Weights of a small transformer language model: vocabulary 4185.
Each number is 500 + 25 x the weight over its row's rms, rounded and kept within 0 to 999. Layers, rows and columns count from 0. Numbers have three digits each. The size before them is the row's rms in percent of the matrix's.

# layer 9 MLP down (transposed), 192x64, rms 0.487, rows 92-191, columns 0-63
100:517476482512448479499530470456507548507486504516518487458471491504486525483512519498499513529513538536499488478457508442507508512512460500528537502465497483519499528485494503547509511555461487
110:495526472508501458518509535497485509484529515498472498514520509523531503483477483509490519462499478496489515524464546544472509478491531494481494422534509504484494574523492482528484493466512460
088:450475501476564483538516471450518523473493480497499497516484519515487498508523510502520444527503526486491527504508524505503507562480503462489535504495477452460504528498486525513491507484537471
071:525498524501518515470478533472477484506473496500529519487528487490525499481471474530537432514506515532506502471531507511487536485497498494453491477540508561461489505507505539480526484462459520
084:526486577522521497460534518477482498497458522453524496494503508482509526478466440506515522529514528532524483466490542475464512507488476467512497522496496529504530490515508491468496474475494486
098:491486476491504508497513538490534495484534495493499500493453483528463538518497540463515481444503488472495491479485495551508468530520491466493513474453483500496534529536491523534511552502458521
098:499478447488489500499553508487511507489512518503502503470484542472468524464492547505526465529466512541506494519444487493476492547522483481489544533466496492525519508489504461515492510540479527
088:492509515505485525443513529520494494551454527508522513481472489467505560515462465502509527523488488481482496479470504485499516494531458508494486531518460507501505472479507507539472475511524562
115:482563460450533478495528523527493511511498483458526511496482507533474516483471519510526498478481523475501525537459498506516460516455515489471537484480487520506502486523524471504476499560507500
100:550480495544504505438485479550478499529541465501503539518510491526504490470514501517514530495485539487469502486462535483480474483531495458503496487516522481492457477530503526475482471527523504
078:475475534442504521456477494530458505506495541523514504487525486526522496515503458519485531514532545515531436483480471479502518471512489482464488513526512499502528457491480525510501521517533485
096:482488519478536485449516522503552495524483512457487525490434514515449476515509489495502522468521527532475481458484531545476457507493495508486511503506486521503538517471493485497525505533477524
084:496501519513512515450509480518509534520484530495503527511529489516496563512510477481521475514509548489494459446442500497492481469490493460504532489462520512509521523455472513510480522510460534
097:530495513471495446504486521520508521474478463499493509502545480521517509531472491513493515535464491497506519465463532509494462488490493533588458505480478516494495479492520495485470522525540492
087:532496492486515473467482460511519494511477490502486473489513506504567493500545493498505464493493534494531458500479488468489500512485494476529538568490504500492494553517518496507457554527503463
078:556498493520516482509537514491525490506518467460473532520507464490482515513475522558492493494512516526468476486483487492502481519473459495483549488530441486461503540523475505487485479522499543
071:491478453529480465498481537533521553519525484430476511523504477501486514513541513501543495497439486502536484495473510528455511500501496481486475511515505503481477483519502544507481478511492468
091:539501553501455478476510532465485501470468512483501504483485539485493525499498469468495493509490492523468499461488495495507492563499486523510509534481509564490518547506485454499484515551511481
111:471510541540490495490498477524506536493490517503551466525472477517482465494504516446521425486496515532482522484457491502519518499546481489476512468477477508497509521525516513536527490505512464
082:500506420498498505538502504519494522480477519514454517522522493511488503516534480478500439508481509499488481499478528483469487517492458500491490489532510491475493518551477499523546556519462528
116:524492535528512491450509485494516533514522516539501476487516490491498489492463518498497471505531509533474484515499496517477537481538495509508452485529512509434436440497497546513502514482514480
102:537515513541479501524480481482504456518488534473530472506445518458515517478521511484460495542491492491480467497467506510508525515544532555506476500501489510434493504525476481527515520511490500
109:519473517498566531474467519510512481503556496519495481474489453522472484486487509456524516456499507558487553493485479516486500503514518498506509465504484501521495509508496446494527536481468514
130:495513451502503502486484521472484502506506477541482490504526507502492499541484506488463486519501516477501489481550552533533474527502454512508494511429519542507467521487463556479507514496471521
107:475533520531464519517537486517478514472497482505543498521513461498454521513430503442501475496472509503528513511519498494471513533487548464502515480527491453510498534504518493485491479521521521
081:540530533499484515506472512506516449467466511490496512518520496495532507526518430522509506516520526530524464473518475493484523490464502476501498480483483532544480499558471509476475523499456479
091:524518454468486518478523496472447511485511490523538516486481498528520492535483520459488499501552526485523460471504527482528524508445484531510464476483521512522459522516472536521497507486520488
079:523504531514556517505517494514501499491522507502505571488563445482478546530505490479520457484527479508488500509496486449449474505498487484475517524503487501507505512535501471518467482493475484
102:510515484500460545477486508524508503514524507534473479505556473548448534511456517540503516468519487463540514492441512490499498511491474507467488486484480521506495520510489545475499526482507476
113:530491566501505512482532531516493502497497493479530430523499501512494493505518533549514521522458475459514520524481485511482518488495536532480478483518525446520485486517473495474477459477505481
103:482480481478459503477477504486500558478533481517461532465532524496473496508527541494508468491502515515489504475494498546507501484521528545523507542444461516494510488479491500519464509447498518
105:480473468497544519499479532513487536563553508485512494511517495515485514502520497534508441516469479452488476521475482482512471500491517534507485532516509476524525445517498464460513505491495483
107:472493497495461480496506497481468535479517538478508489530476511528528483540473504506467496511477486542502550494491511495503532454457473498531491468523513466506540487507496530514451510554538490
111:513496518459425504475487503529501551525535511502534524530485504512486471475512532484517492538482520505478493487495520484471550496474482523482529509497502543511469496484495484519503443489500448
108:475501475459481465487483509508579481456484500468487525541522507472507510532557563498519480496523510500482488500504462496479490514488480519501532506459510500498472526522520514517510491518461510
105:511517474513512509543515499482515518478526506522514525512463479455484480504457480462501508483508496530491519454519492517488488560541500488494528466472539525517518551490457513448473473509505503
100:536509398459513529484514486508487501486477533486465508489536516523496509524514503497508464503490505492498502486493487507492461499452513520508508529513455488557452520510501501508519514540484507
099:489504505499489521528519478458531503493494507456489485501516507487501530532487466480477485526519484480527520497553542568493460499482539552496484500487484491514514523453511517479478445467491490
089:495519531521552491487471511493565528499460511502486501496462483453484568502484492460495497513496508504502538490514527512502488485452510481500495512490484488490504546469533530479473459496476534
077:464465494509485507508504502490513472505466523429494519513498491495481499460496473510476557525518539542540477478462460523486512522497530489535517495472495511480529505491552499482498484472530524
122:537527499491501516521480461483428491537522486519507507472543453538494528534505479516513545468515485494514480498464493499494512468488481527502489488493500474492496563475487524532526471485514477
176:502480500480516447500492450513516495502508524491483495500475518530531491451465510484498520512524556484484457458540530521497466510510473526543491472473499561505529498535473501496492482496491521
090:539507500484534441480508512436517523479522521502508490455503500509489501501472486495479475509528480517491497530488489488477504478559502472486480506514518465446536520502525562518539484505515490
103:472535501489497471492466498477571507504500529484501491504491495547478493509482545528522469485515470488498527494449527514504483536498488532494511484480508516426510486501539515513502466468543492
091:485511448535500460495516491496453488519500466462506522512554509494461495501505504492492509475482456495535540528463515518446517497517506519518510517488524465467519516547549509494481529491484508
084:476511532507472509498546486496461496483511513515515541471476486450487523503523540487493493505453513501530523545486482512484451470545462472511485532495508541497472532478487489518472521536479518
099:533511463507509478525517512478484518546495523456506452539483483508526524494439496584493475497494510505469510487506479484492505515491470507505543473524516500498515517484481494514436505506494520
091:505497486498503452467477518536465524504463528445478509489525518518486497519510478538480518497486480459516525486486479473442514491515546508514511505517467556483521493491541528521520524502527469
094:504522463513547494547463506475519462521531526481491503510510438495475518476546453527507490533496498481506510484433482540464480528489522498491518501479500474532521509512486521496490511500516476
086:460467526525517476562513480506526504467511463498512522538530428505507464495545483510498484495487513500533473490505488499505451509536497486485506521466490462456503512515505479487534522509519519
094:507516498488502501561482495477508538484526469495525485501490494495467544482514537489500489525512510514498468519478434527453519494508472508493536486520572502458502472538495495499472463503490523
091:507510468530507522515552527502522507477506493519469484501508501492496482553533498474507466444520489508521467485509514545480484491465503532536483464472472486499494519490504554497459491547472466
085:508501548520510496524460496502490485461494503483496498488516476508528525475445538564523444502456468512517510487497508496459503522491533520492473491546478485491556500512513486527489481485507471
088:448520500519485508521545462521483501535483495483475482522497544480525520493487520468549473505479541474510541488511458495531475520487495490490498480487502548489481515487487498476460490518481566
088:498468540460519455495493503489526477443494508504523503510492467503445514471517554494507499518525547521487496508488505510479502501448494494496501506510509450540542511474546503534469516493512524
073:490524502514549498504450495502502485488505521472498504487532493485503505489468486515512507481486568501524496490561515499489497511413469465494495511476495548478511497490516537519509478502449521
100:500529463496486519470457519483512542491535481493553473486462491502495510496463532499502499537469468492521531524493508509487452515522511501495515482517451474534467513471531502478505505505568491
075:496510502485483485477552524513522503524498489459495460454472509481469564492467474510492489497515490541540517466531556510485500498485503462491510480508493555501507499498538535510486506489466472
080:508505429512498495485477476499475459493507464519477520468454491522518525512519453542488508525544493498483527514496502529516540478457481469493482518478502512528510516563514538508517481486498501
100:490504530531492535549532482523480513473486534480502508499467528508534491495519533477481479469511497521491440498492513459468509485516547472470535470494556506473488500509466471540500516501490478
074:500505493511505510468486536488496475504491518446531503491500499471499520507451449543570477509493511526507498477505508509570472477511520471497486506512450514466527537503512503468518478482485511
097:567468448466496502542500480480481496514483474481500549492506480507477490498465508471544505467498559486513514491481530477490516502508516496555464538510501518474533491505509496506487507457509517
092:518475517506452550509508507519492500510549510459504530512514509493501485504493500520463539497474555493513545463449498502505519480453550456518475507464533482469477502502524504490493499502473492
089:485526523416510478486498476491542528504508527520469436522507501439530549488511508514497495476522502485530461498489502519487516481523501510504515454525505517487474474509519527509489483504482527
111:462503473550495466483511491540503555466534493506456504544525513512456489485490525527494534489490517484492511506501467502504470504492474481559483520490513482519470553539513480484484475494511473
092:518529494497483487515548528480518540500467500461468488547492496477487511517503498479493497462435534501510492454541526509533471466467536508524490494510495530453503521474527506519506516465508514
114:520515498496562508504548500498497479494453453487539503439470524499475493491503484475515554482507515496455501501492521486497457493502510500477502477518470523499547482483533539496542508479522512
099:477490533522487482523495453497511511540506501470456510513538496508520509483522481479531444488515508543499538489460513514468466522508515449519514456512502490489479469547531481520526488528469496
117:484523497551500518498528524458496484538501508511525509497408500499456482477469519501516456479438489514529511467463500503497503534507503484509515485495495501525536532533521486494526493507514497
116:533466470517466495464507470484504496483517441502510524495502525466489492522525533502504518520515532510529491478547503493534520538464538489499482551488504490543464497475525454462505480476495506
073:464524486524482479520472515503523549508461528512479526517524469511488536472479527480487445526499474492533511521516481507470523503505528516489473489465561531507457472503498536511481480488464477
110:550496488451503470521490530517449474516548434477498518490502472471494484510511464517518518455432510524492496520487529483491495494523498513543509514523515485497503505551512497489503496518475501
093:482513539563488469461485526532499451443479516522492515552529474489477527541511522493529490497501510533472512491506521468503486484518482508522496479527503503459487440513502489484493523499482490
082:479478533490498491490462489472500506514471526476520472505504502498529473505484519533502444492467549524431485481500494511497504471466504477501494497517536506481503494526496507526560502548556525
091:502430523477506490397473528505494511511525509504498499497478484547492502517491522533488475492548537485480536534478489489470485485465524502508505517489530483505508499499481498512481534511481508
125:503527534480531489486530505510478482533496506535540541515525503538479477487511501481508466492473571460486481514526506470511478512465512505498422473493508486497490526518485500502514463460509484
095:532502503505466505502500485461485544519487500466458484484495487485478519520534472456522537491487478533504490535481528507485506535530500515471506549513519513457472500527520489520507484520419493
107:509512464506445490495470504492453476539506488521559491503471492512530509505498534500473481435520455497515516502543506499500522536491545475529494503504506528502521495500465527471503467515527469
109:475503494501498521466459503495495530544520482503482482532544517479547514498493527532505482512458481479473499476457483458496469505572499523519513483521527465476482485470509527538531517491502505
129:485527528514496482488477497468467518509545545507502527484514484535464497521543489498502540469482472509503478502523501472474528502517478479514516589530489466489472496473469498535507512476488477
075:495489470523509485567534514457492456489493521509470499528492502513498496507557473489520482527506489498490460489517537488502483533453477535481518530507464491494511515565507471518503504461493478
085:495526405504497427505505519522526473514487533489477482533528519511500530498510488490479522498484498485502518487529522498477523500527466522501493482521529497460502466519475504486528531465482531
130:483511457554490516488500544457496498534480480484475517499526507482500514448478510498480526484511511466532534481451519504530516503532484500480495449502504503465516525521507445510531515499494546
078:544491526522481496483490519536480514492497521514477518517514501481500544485510526525508487552500509519525514447463483516467476467526500515515455482495520551516469454505502495444485456474502510
110:501515445501537502576477514510505494510474504478516496521519494448478466491518498447468502501468551485504508513524506469499463506525528499526495511507505466483534489509523475554507475507472502
116:536505461475508498496510553474498491488549481520466514486495492508502467466464517500519476499489498512467538523543459493531486521483501526523530499482461487525481558509462502508542474467479512
107:501506499519514495511491563532484472499473543481505534551503523496502462479554524474486488507481481524512463472504468488487507488544451550497488482488504522481501500498493451489525474542484499
090:488472432509507479536535471481523483505523543513487512520490478550521483513503501478504451541488528484497499498479533517537462494510502475477525469475489476542487508554502517496486463516508480
105:515483543478556506498522538527452509508492530495463496484476484507480523523485515467479488541445484494489538495461524516468504505552531510508498462507514468484505514496506487536490482455503473
123:510520512492534508512511484482429564509533484499554528528517476504492504510466473495489526475514490505487462493479506485489515527473554500534491458508500495503490530474485470526515470449492493
111:501482495459507488561502522440460505509507550515483511555482504483510499494499501511483478480501493508491558527502480521503537520558518521484503446522484501496494459508496484504468496492459496
104:461504511463506488491538525500508464525502504520541496535505480505468517495495514491498512492501471510491503481462474536461463540530496498450527505521503528498521465463473492476561490554531512
088:486496479466439501499519551514479496510502538486489473506532502488497497510514538481495444559517476512517503508487484513483509488500508518518498463516536530478496463491472462512518502472453561
097:505494545500491511474439476526510485493522459479537505532502539511524511542544463545518485515473502487477529515466516497506495493516490517474513480486524494475480514461489468518474459472509548
096:478522492500442474486511542528507495495510472453477493516568484473466476504493558547529493470494524447501513515508506501500491481496517494523519516530507498530479512546509488512492475486462513
104:478438480520514518554504530497524473513508520460496468541469518450485506532505515497504509520500517533489464478515492495475503447451503520496504524502457517515521494494476488524515515489493557
066:489479450522547485518504500472498503478475540465545479509485523492506562508479482491497500517498518563530514478541495502493490464530497474490461483489458541489533510520502525464488490481484508
086:462509488471507514518476491514478476551511503496516488451511494523497483466480487535518499503481517520489455502501469544489501480452489451489555515480534506523496539489512563515466520511522502
104:465506511505456497502506469507498483533499537486491487470479536470477498495488524500513470495464533478522522504497530512487514553442487477491504516521504556523528496512424522490494508474513541
078:516523598503496485495486466487464491537523503496496505496515451492491543525491526520504516502469517494516502478514507499486538494448485446523476522521506490484523530500494488491508461498451492
# layer 9 MLP up, 192x64, rms 0.416, rows 93-191, columns 0-63
102:454529522503496523492481536508525445472476466477496476518523507472527508522454464515487458514513483495473505467544496519497482493500451505534488500515483520460517507510500559504548525492497493
100:510525514482521476500529495506461488499491466503515524471540486544517509446481498526472512431473545502462468500480507518530516462466509509494517486505475502516526485523510488489545505537457500
098:570472481476464498515518471486525530476477549511482526508494484509504451497505505489529500484475484481465474526441521472523510518507527502496460497505550532558510477485502497492492492513489514
092:512514466458481516469475492484522512537481470577500479467477511515484480523536527505447484499512450500466496499514486497524479489488505486496505513524487496524519519515514522559458528520495468
097:487526484499480473441526479504499489479477522495468488470485465523494480538463502511549533476491492488510451477516487519533519494543492496509500549482481527543492521544545471497482510525521501
102:506477530474488480464541466501518459501500542483477510476515526533481502533517518507486520493494497496507495488539475467511474478505487510505552542526501509488543523488514484454423517533487482
096:489537492522508485494482547483510473489503501531464495496539477500518459513486520456449539536520482515482462488498489501452524533513530499507504523534477530502533485519482518449479458514497527
102:501485509485513460491461463527524513513490547467492497511467487527514491494463485564475488492478454456525503500502519491518496497486527526480529475505504492472551524520483495458547493544475508
099:442543526516546497517471488537524492541508462541485484479485534500473529501470514459504489495465520520531496485481478482504491507466488519450505486496501529481541509518515501483507505523443485
080:495499476506463497500489466487553489510498446476508458545437523521483500482487529486490464495499501467477509529494507523454556459474503518456495520509509508527488491477504527501497523501532518
104:485496494492459504521476437543512502519523487495529513503512502498509489509531479500493463492500482496566539476549442478505522506494471503504523505500511527466470437484517468504494517489470528
099:479501498493519505510485515525514525490531417556484490474471496507524553489531508514453496541524486503538502461469483513492530501504507485471498509478489482483510501493515483539526518456459499
094:530453508502535527461512493526531513510480523512509532521488518504493474484491479497506462496502512515517493521516510475514486504570489488452489473481494511529552511543505463508530455491463451
090:472504531469491514484561500445537459505475465469536503530525529472519510519501512450505497511485496487501487502519533493456522477509457459537474494496517503537498487505489507488472536525508484
095:520486496504506518474480529526501510465534470523483510485483484498501502501486483485430508471501524482509497459534446533519481506511535533492515582534507512496469473492482494541473515514502519
083:471522495521534476487525466516494492486476511501453426460510518478472468504510505488476480493551477517452503494527485514500488485500528566512481511505506530516476538516501487528515527526471503
095:529481529450518511466480551507480479492451499520474485494488502480498481509489509517533486500507503525481533479481498463473502506522524547530488490498501512507555502514484569497499496528456448
108:463543486450508493470435497485460447488518475505531496505517500513500440504483521507497463515481492539523501516513507512479558517507516511503534495557492492496521484521476519513526500498499476
079:490462499497539464487500502508538522496466456486505501496494509497522545522473488558468526489498463448490521500543506447488521503513508529485524481509498520477513472482532534523549483525515513
114:509474485478507498462503474537478438500500511505519503481502499470520511530481450513479479461443523509547509484473491530522534457508525534516506508535483453528536508498496501492497481544493511
099:491523510487499477541498513506462505529484491453451514455531503522475507504505488489492469488499506499499484472532488489523500520521509525452482520520507519557515515470561455509482475521473553
101:519542497486578514513434509507490518513503496490457487463524519520487484514480496519491486519525485521490506495454497522516518450505505452505484486497480487528506470523453497485510534460502464
116:491513534454488496476434500516522508502501499531490498454547501499471492499485492510479499505491493501514448478499517538511449541518455500484493545500478507483504541534474542473488500500499454
105:489519507451534472492512490520504518502515492527479501491500489480498471456481507537545503525496481523555441507456507543522531482510482521505471490505480510499500496519498449519536508478521440
085:481462528495454501505548489472521529475520519513505528529447513530495467512544519492492476499514512420508504516513488537474477496478519465488469526502531533529523470492496492496505515496526493
092:446471489489471500509521500530477535465494478521476511488529524507484461522548508528490492519485509516487473503543476497547499504447508421484479528546487503521470500510496473494495503512497498
088:484466518463535480486512522492530510508496464592505490497474503504496478486486498494543489517490498478507485525524501531501525511500519498513451482516497455496465505507498528559502486525453462
099:477458490477524484464498502511512520520491524526508516479530499455561453505576482475496496471512493456496488524532460481525504525528486486523464507530474471509495488504524522494510504532481492
091:503505525517487465507502459535488501497468534547480499493469541519502539486515489520506484492444464523514460528499530495528499506504513436532512520535485475481506509479512487474492465493537453
103:497541520492533474514479485503529493467489502509485521419536490493491486505528504496515430441511515507506518518485483529518504499541526533460475488548460486485501495501508480517491502494527510
104:487513495481532559513533493508501501495508469527516508462531520507467499547516487481506511507530503489502474440503499503493488426528502499508497513518493497505485467484508483437454547473516526
106:498484508460504493514504468522461479501469501498500481489578484522531475508509485497491491545511496493540524507541495509488493509514537509536484557486445446485499507471456510502486512487468504
107:452493513474536509541462505496525497498523490481461461523475501486500528525486489550491519500428526471544494496494475520523552509535526491506498529501502477491493532502488484463538514512503477
098:458508566487474482498517518492508494489546508485479527505486459517488500495473528510486449498508497521487487535523517530489511462459526531465498545483474493543494506495522466480531493484461542
108:467490493471505521531499513510479489535474447520494478505566556548516507484549488519499502504496487474525495510498486530533465470485499512492486515519447482511492468500524472491504528462500460
103:501479490504506480525442498527528514504493485510480479514489528527523429495461480443493506489534536479545519506535459509486490534495465516545489483491513484517513530512490523508498529478472531
095:458513536466489496507518501476505503487514479511466494475540500540475489521528486499565496470444524480534485516541492493516478484480540489548482505511533503488525503494489463453512497498540478
093:456466517507490523512457507514535476481527497451524526517545497536518482530477509484534522502503517513535477498500512496476507432522548497465486462501513508505483512446460486517503488515492493
093:515549501489524539495509515499491506483464486543508479511524504466456491516504556483518482494463495448485500499535497524507509515484503464485464518536537457538492532480493521499491505491435500
105:527504524445503500492456498494464524531475499514464519461567526475529515462511483506480511496532475472511486488471501512499522535508504497480538485463489457536511510494494480550471496490468510
124:487467512499510463509532469562504466507519496525489488500490563497491482545471485529482543495538511508526474434517481493492525481510470491477491516457504527505485495533479502477519506532476486
097:494500496487484506483521490547475547516502475490518484513491476475527520451498446526501467491478481496536511503484483533514533539533452495491503514542484519510523509511514508532475543511432516
108:465525538534471487494479506555517492521497493513503470475519534491474516485508464479476497507478474513537530529510536508441469513508475507522449495502474479535501516471491522487459497522506449
096:522461537506519477455481494494440488504501475513481520460518492509487463524524509465522464500510515541485538498506469527523527496503492513461488472496530467472477500533509496556470520537489483
094:482486474508554480441507532493489470474514513514503465507518534542508464492489433492490523535482518505522463500508492443547514536480502502502528483511476481499492513522507513476513518491541502
095:518548504506501504495473496517534448492521489508490505485478500505533552470540460462470465503499470482495483490483455523496538506496502539530500550502533458497472494498529457530498491515502471
093:479479474469527542517534475508494511483500462531500475507520473552508474477470535528539497494498458509508453488511449524517498498519484502487507540526494495516554507464455527516470499499481508
091:476532493554500464518497514503500507485458497471497504541479520555506511512493532467450502509467484519492485476527502516480521471532531443489468472506511474543536502508468490506519502530531515
099:497510496484481483491485499527467499510488514513513497497504572502479488499451467468496495479496496466498527523558449519499478475494530530524510497544530466549459503526559489510491500508497484
098:492496515543532554482505489518483496479498490512493541499517518510493515501514469478547476477503470422528479545484522509498532482521558481515495525502493487490486489500467470496552503532481481
088:543498452501516483460468490503518500489501501482505511475472497526498553502476447504501522516541484511533452478516509491527501528556484496488488521524502506464501444475523544489543488506510481
097:473530537523488520505468507496493500492512536516452471512479535537491511502527474507496481445478497454481503552515496487501519518493520520525537501467451539495505481465465484488508520484530453
081:497485497500454489504452464534516535469484509527521528494469520493537521503535506467501470480522544538511496515473535489503479515500510452434485511464490517529493480475501517526506533524524500
091:557499517473500484474507544498494490503500476531501486524503500502492523496470546496504486510510515489513489492517502512470479534502512486495445478420488509552527527475472473457543520487460497
091:495489501464473467533479486545508496487461423526484479494461531542466532537519468491487486500508496534471488496494482501506495461514527494525515484527459532511504525499474520503536526484519500
102:496501490511501520519477528509502512470485537508520461566505486532482481534486532492513486471470478533526494503495445496561483488491521478459467507487540517512478492482465459499487473462519497
094:549488485495492488502472457500496575488476539527465524539510509511524489531509479484520524457477489497451494507464491517533488517479526498517511514506522475486546475479510466459497493481498531
085:497503506504518507528505461493455486468478519468503477500520456499506505496460501483509546468497482501504504528481547530485490541532464503461458456529497460523514489551518487467487499517535527
099:483470511471537517479517524537503496517524470483531490534490483517541516520479488459493509509513488479497484477510495450514556497489454458465554483506475521497504517513531507475461507483484448
084:496468500515491476517473509461491513530533493549451496507528475510470462473514526494478521489453481491514475478532473513520545502499467457495515482489537524527542479482518527530504502548514513
090:471501514467546493510481496516506471543513488496461472501477504464544513497442527524450494505530491521551498506512490491484493508494476534519519490529525451498501463471513496527500519537533467
090:488480534465501510500505465524496467457476473512520465518492533503452477496516510482500502485507537515557495513481486451471522531488451541551505477500512478489486542499506481451480497483506493
101:480504480516496495480487513507507492493494488493509475476529505515450472506521485499509519556524481520511496474519480559518538477532515474470461532582473483474479480490501547480517522507479477
114:508527517492471510484487479517498487500495537475483457500543504485504469471524502469487475525521507465526477447484536575563479501502543504492485464478509477522514524496499485495538493476506509
097:507470505506538504490515500542529499483476527487530507459492509555507527456515512463452471552476458509518517479553515495476515496481518489508477507522510522503479530528462498492501468525462510
098:502487515435504487540465466520488526474476503436492475514517494512482531503494485533508532500522462502506505481504524510496535489547497468531501471559506486502468489514480495448490524501471512
098:516444520509549511503471522499526478494550490513529485461509496503467484581490491511502491496493496472525493495491484526521510504496474521484433529542503446489507475504522517502516510475510491
114:468518514506495533465494561539510496519516504502493518527526512506496480473474505477537462516543529497493476511517471490477495479496465535503470489496530505482564455508539500478467475525461503
103:478493558463523487502490495521527515508504534479481477495459443469495509558500489462493530537517497493489480498480506502474523551566490506499481532526466490463499513507494492491479506531496519
088:463473507494536529522507459526456528482500492520515485483511547531548494522507515490493536496531503502483514539500502506482482489469520544463510523497520467495452488489478504492443517463500455
106:527540514467518490500505535541539520491439497522448500461482469473543505500480525492502488511486447489518489526491518490488467561507511495534488520487519490500523494501499452499495484527467490
105:558471517486523479480498492505474487486466484479507497488502535545521498479474507466455480533492506497521525463515513515508509510509444481467520467474532494523516508497507500563507494458481551
090:476499486482501514478516491529508530505541462560468449447485502494502519507505479528516538521475515452551473509532501504539489539500497488459516510489500459503491518517494478502477500538512525
089:494450476506536523470476523515494531547518495502464475467469494481533514499479487512531535491480505546542504538490501539521526499474481470498481513498496505567503455500482497487514513492545500
103:514498541468524569479498538533491445523504527505469506470476505556491495495486480485462463518537500448472480531504517499506492498539467515502504491462488478490508518470535506505512503505509509
098:506485529484446530492469478523452500483481520508538497521487547489484536513508516498481484500564468488492450501519466469504464520503490501499508518500480530526479531496536470564501504491489499
096:506503514498548495523501528521503517528501506451447512504459495469546521480485469509486502533514479487493477466527481527535471511452482498485497477490497483514517496531499444471512548547523487
113:474466466496513512482519492533502491482468488466522482486519491583538488509461497557526525541503498479499500504507523531469509512501513500510480501517532516505474451475525513467487506507511445
112:484488509473535485534479477538504472483477494490491507478505507511534500514487457518474528472480470505481528462533548500478532472511521511516569530458505473546505483484477490543496507485508467
090:475542544513459513516461514505439517468485522494504490544524486488531486499475521488521487510533522502503503484540510549489478513555489466476523482489483473483518504473460537467498480508488513
082:452496502459481502515477536523524488515493502545499506529495492458470484536509481472492465475521506491496452507446516524525470512476543499487469462509534474540507505505483500516506539509548514
110:486537499533504526495491512473496491470473524535494490493507459528522520465509508504483500458545509463528503484484436496523504470501546503499513451486491486472555498534516499468464530518486525
095:457510502494529507522526482478524452477518530506484461508539453503521458499456473520471523535513505523505491506510505491536520528469494512480508495437474486493489468444534500507484487522489522
106:484526505464498479500472471488546501511493515487480526514505463523543550490489498505482498481512416507495519475501518517487496477485486478514492503538526484536482503501525544461486518439513468
100:482506519493524485533478520531527503471514533508461518490492509473517495525476521434483494514533515531510495487488455502526523473509500491446543499480526513451487496511489492447457527507536480
104:512497509437494491478499480553529501455502516511502543484511525476498525484444463516529544491537503461524480501483526499482510498499500440466511490484487520513466532517484501491517511486545513
108:468461504521458495552471524477485505473529507522492515509483495491512492484503483499498434484532489508526490510474449546493508541517520483498483498524508497528501496510444513476485556549498513
107:430509517470489520466506475540492479506546487484522457494516471479536517479489505522473510474506513504511515496505504554456509525453528469514480525473526475469519523475490519492506463502527517
102:505516503516487517466509482496519461534483489481481511534511437477542514507490467466500525465477503519487498497504472492509513533549498471512457486516527482517531466483551532509512480530463545
103:503512519481493471490473480539503515455506542471477518453508536495459481476449460514513480496522512482494493493481514489468526496520521525499533509521481502511532502558460533447528511519482508
096:528526503519476505502506480535502510462528517520490483478475511524516516507501488482459505500497514503500505511513512551518499472510475444588442488523525475479516463543513494488463510496478479
098:581508499469504492482529499524501455491505461456487486480507502513552496490551474481498495483515467506499520472495532517520505507524473547502509543534524483540478495488490469478502469519488495
100:484514512520535462506493480533515497496437470477518512465532514493514476478470475490459511484552490500514477455493485474478474536486524504519507470494485528469513501542569523518482507511504508
098:512465454505533508487476456549475521505481507528499511467513516487519495522507470528482499506527496500512467498494485461537493500488520494536522534542457476506526448468533489537510494531468465
110:524498483467558532448463494549506503517483531515511492506493481504499477510513501519523491544496476497466515493474472486541499531439521499473482504522512439510490500472519491549473519519505503
086:518504522500514506507528478485493514491487485507507490476537507470510495452484539481446515480528432492534518484470518479459475520526480495450514469517500492536503529515459534528519547506503515
095:485530507498502523494507535476532504495476481555504530448472503502517526468530444439500449514516493462524534461484465483477482486469500499509538529485514504506496503529483488496509534480509504
106:471531533499526532568479492522532507503479519487504513493515519439479489516482491492493483521469466478497490508490484518494452505521495497490484524547562522525452467472476497491537503507482482
093:471500472494483498503500502519527508479506496476535472486491513473511459497456446507499531484510514537473466539489512473498495535508537552486492467510469499540487465548510503492502518524565515